Each number is 128 + 32 x the weight over the matrix's rms, rounded and kept within 0 to 255. Layers, rows and columns count from 0. Numbers have three digits each.

# layer 9 attention output (transposed), 128x96, rms 0.206, rows 63,126-127, columns 0-95
104176107071118162100170176172153161176090157109078137125109147098155113081123078139161093178132143119124093127162104107129119116078077056125101079164182099171138128110120130159099211140073092140141164138129125129171135081152124108139160136064219158170143109070110074147139123158159085156
124102103146140132146131130089096112155115137144091140155108165151156114145114149152099094070121100166128091120148193115164162126129158168182101120091096146124114172125145151133144104154124107112133112149155101136135148134120091118075107172121170138119153125125084136126124151082123129161
139135146120124185108106072107102071138131137119156116110149133166132098170159126085152197144112082123146133100118144177142169129152165159156111135139086133112094142137135121119113121120123135125117092121126152145159113125121100102135115132168115136041125161127161140138142121068108104139
# layer 9 attention value, 64x96, rms 0.228, rows 63, columns 0-95
091080075132134058111177194131074200152113173162120125121149106116102148138069153143117099099126158084143109123124163105139096125108095138098141122138142096155123109131093135108179073178104142166116142108114145148092160156175155102097177088114126158159091118141147093126123101237156149094
# layer 9 MLP up, 576x96, rms 0.223, rows 0-31, columns 0-95
137109142034120110145120174073108134102103129171140123177074151094140157088136136175125101105080109075102094096157116155082110173099097147130190075082127132153157137113167134138118182109143222150110157130128144116109132149102150151148102156120137161153162151067121073115111122087125107188
135146096148092097110168133122095119124148158116125069127144126155134109128149115151123162129127128168145101091165140153129164153094177127122157160160138115148114106110101152137108099151054174124129102131035121136161135117109068179119124146076158123100140112177118100146144154124163110135
163158121101145154147102122163154157133045085116096100178130128135170214071104136148155119060170067166151138070077092094143116164094150103110102130133132150090077083113181113129124163119165067136108176124146154135121127178162151128137071137112131106153115117125125136076092147114152137091
094155143073093141122126103079170097135152094169101127205128175142100150088199160129219113135145096112153166132136127100146086145143113111151057145137164132152158169125134113081156100094098147135088144077117124115161105120089111132080196106110120131089144125114135173134169148154075103154
162197102164157169080157114154148150120172100129165115151145110195148211050115081151129109127131138123165137056099192134100171142122172133182079197134168024155116155128137109150162124077132138159150127117127138072105106147122165161108112137159113137122092080125141099111128094124142128116
116128129115124139145115168137142122131088222091119105185140133144152154102185143100127141162136127170108113091124115204072118131145084116081062132122126174120105138119136091102100109100152131124152113123168109132112103123072185140111112131048120111140064151126122092101147074138098133147
132136183120127145172121138116044115168128111081080135131124098119116099109120104048126094145130087124128128156182125084120148118103074227121147133107099128140031119080156180171141138155140097133118202098075096131114109174164162170187152151155112147116122143160106103144144128178124110129
163122148124095201138059151100119131115132227111100133136150101145131145196018096116082120093140131166089155117155134071115115097117108078129125124140150090081172135134124103160177119146166107142138114159098136171216155160134117090140132088159129111135128172100095103184102148170132173104
125140125091159123159151147120155115110150181155114107098145108113143159175143105154127114134111134120130146109126169119181162164080120129143102156146085182102135181130120136092149142148150123153072132138136072169076151073178065085119095124154089107158101172107115114118183084125124132130
134136114057094138059169109104234162110082138124116150174121167146111132084099124145179202121147107195135067140122185140104149116175132125129062142140099218122103127158140107130181091145154062101114148123140102230151152143091151163113142098099126112193102101132086161139123122118090089128
171138139049097158173112134130086154088110121109091139081101141158139121147068160125142068168094150188144109157188132105195155113127107132164124137177150121104149110165109067076135135108127107125092102133116166092122071108125135113137120086184078155115120153072096113115084094095147186157
176105123117086115097094189147108159095126143117125099171135146180124143157185152089123180117096048111165085116142144144119103061193154108171139122092220095116161081116086165073142130193145143158058129161117094111150131096185046113163131117111141196186111167108124142136119079153074090153
166094104171126136105104155139085133118178102149090165095137147113160105173107100135099124051167069115186105140172117166155151123096152124131152114130132092143127177178138181163100144091104040159185114160182098171151108116148110112137132127092188149135093076076168164170101144148136079117
060147143131152102135144136148138134129122172152149110142130085170100119099122145120176107157150081102123136136139174157064156078133163127084104153105136129136076140152171125113134070153159143100102124182125120070112117083143181138079130112089170122119143155141132073134072147142117101163
169170137145139146132110122133135169090101095067118126160113055139155114138094066083081127120140142146110126105098152112052112144157100089140125078148144162138139081135118077128128132140159130109133078165079109115102095158139126109108127112118086182038117141101139139154115116108170164089
193081044107113157114124133131074085139116128157114073086159130104126134077068111092193118123161080128171177151166139120112110157107119126126099162178069145123150135139107119172112099144107098082146094144110152178057119151141122075123148170154139066130106140176090108125160184135087126178
112110115098063139058129144165025082181151110120081045144146173150157153166138128062170132136116140124181124111156126106165097122124168139067131140080133136123090184132094251162116101084104136125133075144115153085138103111121080104139104147135094130159062123111105152105103094149143126148
150181186129125151109178117105131179112165112164100106142107097110113140148117108127135108117153131121150118127136139187064141140085130123139150111126121080143140146169167079172137182109108149095095112116145076113133157145155121161186110164128089159101103161098102120081161133149194107119
099113131140129113158156110164184120148079141114090138134135079116135102074109071122188147113124147146110101118163113163066110130132124124179130158092107150134132093144139158153154100116080177103135128168153176161125032110181159143065154114114106191118114083150124130109086165148110176188
114174112081151153119132171136128093155127127124114072105120122067141116072127092162156137160080103136147119098131140126088235125136085130114130088110101146201181118158109151183092161190093146115141069162158100134163141132130157176072109131114088156137126136181169107072052140105124137183
165054121109153111159191131117179102146144123104134106152129149115137143094127055125119092126139123104144165063110155181085115090133087135088084099101146134072078190115102143132138096153122170174102142200141096186124097129143161107117104115076104098159097147170155141137145144090102123126
130135142154160126145200151181114126136094109137122111179139144139152096128099155104175123152129124094145110168116145130110207106121123154103126124125143077126116120158129083102115140171140157119097128097124126120152130186150162179127103123135107111133143131131113200150134147129168186092
182194086149119114129134120160103086064092100106142131165079123141155106154040142171176151054088107118142142127154152142160145140143135140157145158132100133135090149160162108134183098169146149159107160105122099146073155072158150135108148086158099123118148126110163081082112093127151162118
158114123127106165157138205146132104072128139088187113093128154065130088152118081147142132038124102095131129105105122117125168169110121145182150109142052157168130117106196152122072116090135139119109086155102113148127124130148098172101119189114080211027167100095080102170118160120087113121
146156172149165149069229133164156171119142125130199163150061081119131109085138062189127082142154101115201168156109130123133125155113089185134155123092135096071118110103111127187116098105181114150174110146148102093153077130130129186066090086133131134104147082100049193140180107133143177124
171101139071060119115109083205122151136150059157171181116156111139165163123097139100083143098120105106096130156147108148118109136097116130093112071150119151142183121144106126164108141150081135146150129114162107084138110104160099147187098139144143119073147111202161147161157119153073104140
200119091088088094138150137148143161171124139124107089133135127143139122081129139114062120114104189067139137096101107116171162092116141170106154102155137095130084109146073155141152164092161159151122197143165107127089132161174069129112086113128144111111130117117107077130046186178065104143
152110152106125139110110249138126139117122123079123120172203156127095119152116147190108111128066109019169162135102131091072110160133136130135141147160163121168103104101164158114121125117128186107133142160164082148138056180151169146101104152124123167091150128094097128148123167093112127131
119116111128125165164151177087128137128137145047111144137183088197106118089067112077163108160137097120119136130134105201151188066133101107108125096090132150131128114145161161134115107151108160132127150152098087113068097145121169149154158133138126116158180150125157199167110149152133145128
168105160118054100123072081101104141122202138160132129148105165130123082148153161177094136146158149115153151099162121144134166068135138117152129128143130111127079137059128145142196092101150146137107076127113111141150152133125097062150107145108147167093118131112098132146136169093130120120
116106144145146088139064172131128137168092127141155117076142134188153071108064082095114169122063200147122154177080141173117154141076174044119062124147062154150154130161150142145141105168103121165109126119106185164170175122047072082120096098141113162181068088187134114149116121107101114102
130129128123119085146124165139108118081127101093098149098161114108136144146125141162118179135115098080173134165094141074191102110120088077134116107141171119134135098114172119138088112128190144130166165126102101139193080127127154119136135085115077091134168117156136144077160135110080120138
# layer 9 MLP down (transposed), 576x96, rms 0.242, rows 0-31, columns 0-95
127125151137080151162110125139115114115126152128108132093147107130129106163105161129160129129204148101134165085092153173147127128084150135175174100114121154160120075149167117110122138125164145116143090144156146148113084126157117095114123135121141090141132111130071128148113090132167119124
128127133151145159165124154134145138142144143096150120105143153088123096129092168089105120102147144120162163136103094125165089109132104134121097116118145134154094116109091115124176152053130114099081140195194145131121116124121089120114119147130097123091127133115212151152141085137136108090
115105118110123156133094134100145076173209102159105074141130088182097101117145151124125103140159170093122156142077140146104147106188157164087127104124116146114172137080156127113139124155131158165053141142104165168165160080082087139153134117156102086124168136139160125129124126094155168159
143147167142069121089099118120097127115168095100126152114127149076167112145134106132140110087134161061150116094180130129147146130177125127137156146135145122136089131108147132128158101165149072117150159134128100092130143145172140086161197140113124154113137096133102174131086095108150140133
100133159126097147128142142118125162137210143114144158084148167123092100130161170147148043131098181144097100169139060131154101118185111114126130106143117169122095111096124122122135109131174175125142110110128147100215122143162123118101147101134141204112091191123153110145101150132166096141
161102159103121076150143104148135120168158153158159103160102137125085151108176089068122163130093068136077102166180154119170133169117148150025130114147096097090167160112120112126133125159090153151143085115152149148114094093083176091050141171109108124075132151112162130135106138094138144155
116124124139168147145089129192051137140124095138154137135202106165164082161069086059081166113152120131093129148161154124161147168103174088138131155100101060055105108110148093153156102063082075100106116122120091143055093092139092116255135124129140147086122100132148182145158156115162107087
129178144196092155098122097170150207104165117135202152197181110143145111146125085165124152132120146106109169103116140137115091085142144145126144136161148096154162160102131194091136097081099167139105136102107121164088075142127161118085104102130112115088138150115138213147129121095147062114
185194105134180113077103149099111192136109121100170164123147165096134155130096112173135103162141044163127163153138106107166101123134064188119154113148149118170142105115162157093127098139109134159189133134136069129110133085122137095150149125139162079113144166144121108095146143175122142091
113090163134109124140056122141077093170149127087144148186169175160111115209115108118097090136074166163091153208146117112114133160123149153055139169137071124104172172130133118151139080099189123107113153104145101143160136126119111111186181177093149165115099133151117116059158101085170099156
144152140070144104128133160035152108165157116135111168151141132092166137128137153165086107111066110179159162085159093028125115142100106204098147125113090117131144153117112088084098123126158158076125114155088202133132162111162103129115079165109111137127082092119117158122161139146102075141
119144152144176088091113174088057127127048122184119064139111139132138093125165148157157116104091139108096130113224124135104098093205063106104144156113174102145137145161081154126136153103116136145208126108107133143127156066122122191166049129125177129214146118161187144154134084097129134134
128084156148058118133102062115125151118113140075095092123100088176132127114127132088104172126136155139076145126108091142153075145109122117110104135125064122119153129110215179132154126125108092140101135097106141130153140092121187154127099145144148111097131134135139166147153164112112191112
193118107077157095156111123171127166080116080111138120122108093115123125141130131138157139136161127105163119088048116164105139120083127158133133157156120155217202124143125086081159135131104150116131105172114148128105161173150138111117094081085131071067155130119117113143152168106149106079
140124122079152141144157114090178124146191097143048108175131147093143136088121141119119128156097131139112187147100158129149123112137167134098140132125132136080145131131139140063177160122123148171183128132187111130138095080101156151174140142071118100157086133137138077186167116139126099170
086162165092156109142074095150160167117089076109099142111172150152152097107189183158144152124092170146132191040072146105043163135045131174095135161173168090144092115093157119109154127103070152146107162136113151141102128116101185192152178165120167123131151139137167161159120105063116162087
094161144105104190057120092131047102132143089159141174101111116109158078151154071111077143142137103152224162130116065111108121128187133129131091131117118103218098122132130097102187142136124104129099132131130112155151155110062084129156126137134166070157130108174115141104208068115115092102
147151072113155084070081132147160175139142190167130139128147127109162171140107175140064053091136149137092140083162106105112161147084130138102150123114131112127136180203146157210119149108143165132091147154135105129086176127145127121125127173086088138163130141108104123066165100194114141137
119180066131178156166138149121157094145142156139140088119096114117150139173111119121090120127128152088134119159164113120121132156177138113123161098166126130095165151117134123125150120091176151130062119143134087083119216154088066171120120155170126172092094107105167092047168128116099101055
134154075185155121140105109118155106149112106104187150169216107137110171169140089108124144106141103128122159190201166105118063149173129143111095135138105150116144121165173176123144110135125160075163098115133170185065145159133169134175115148157077077147136104098127119067173133119112109143
139119135107133132073151144090202152089171096097116114145126124104164074154172179123135092091115156063133141116102108107146182108132143100104115145126107117138158151077153128141132096181155155128112100162187105150134088103176110091121186112143149091129109155120186107116092126076086142147
086136138104143084111139110088109154088138159134149054142150148092083158064156129124124115147104116114118130117122128159129028108124118110166107156117112156095108137139127154108107107132128127140171134126145178150143150147095137166141115106143129102136073139109094075129158139170144151123
122123143125062186180141148143157220144177101128092099113144097107110102067141152074159133166142124136072113088167146150140109141140151132102111118174214168089146119151083121163108175135150190096149101123120120141143161147125168120116105133126123198140195118158078151163090153134118150110
176167121163165159120149082156039107058135139095085133133124189152137166106165129179110125102142064113185207093057110167144099102123076124093150165084120148157129174136151117138165109163162168110184140075081147119139150174140092106142126129142144116193138113117140078101134117091102138124
088150145150206213073150067174083128092103099217122139112104084134120139167135114132040179076133157166166098160153188078208137060144065126133140143159150134066069162177089125173100102112150081098110207046123130146170129117110233180147172092127149097137117073124137054129192142110117146169
120116140090213082126076128165133164102132148176161144089116172112157140110150151159127176138143129103118101161190089112202133132079064112131110155172097106101160140129162131120087111138206154129140099082117142124127124111133222062139141165097135172116129121130114088148131183163124130120
173160130155094131097111094076138143108083127177137133085110159138115214145130157152120111146115138108152145216159062079152126101106102142000182154174127142145103106093100106175136036086144085171124109095166145122143111154131156077138075055154114136076126108134117073108141125171091125114
140194103133108088126160104118159073113200162099110114090131184101115128127082137142111181090152048120162135115124069106127055149161168186099153067150082117165123130171123121133166058132104128176080080120101147083122120128113129117143127131087117126170162157111137107133099152206153081100
181103140161104182143124196086115103116118111161136159181115149123125073116124087058108132112142159116155158086129062108150143120028170103111121082121138204124165119150112117121093125157141135169121132180137098090144203154067064142146123136137178136102074109050114140135110149169137148126
125133124130092061129211130103136079142180140101180113123179147121162141125176100085066167191071064107102105159112123125155107103174126132108162147128139122141112135130101155104123101184121148182159132087138158124117116191135116163090173141099076122142143097132116130164132116127158151147
173155112121165194167167148188118112168158185115135128109102063199151108146129149104117148144159134160121079142127120161107109148097124188111175189113120118165157144098175121180199119140110126132125162098123073111103107162196116131202068112093108123068115058132141088089092090148174145130
091133091137150077127173102167143108168150109120140153125093121134158156097115150102102091180156077138152140122102120151185128105106134120074166098122148174177222095093155086106132127154121122163168061173176137157103093128155109133140065134128140140144130135088146142100153143093092150130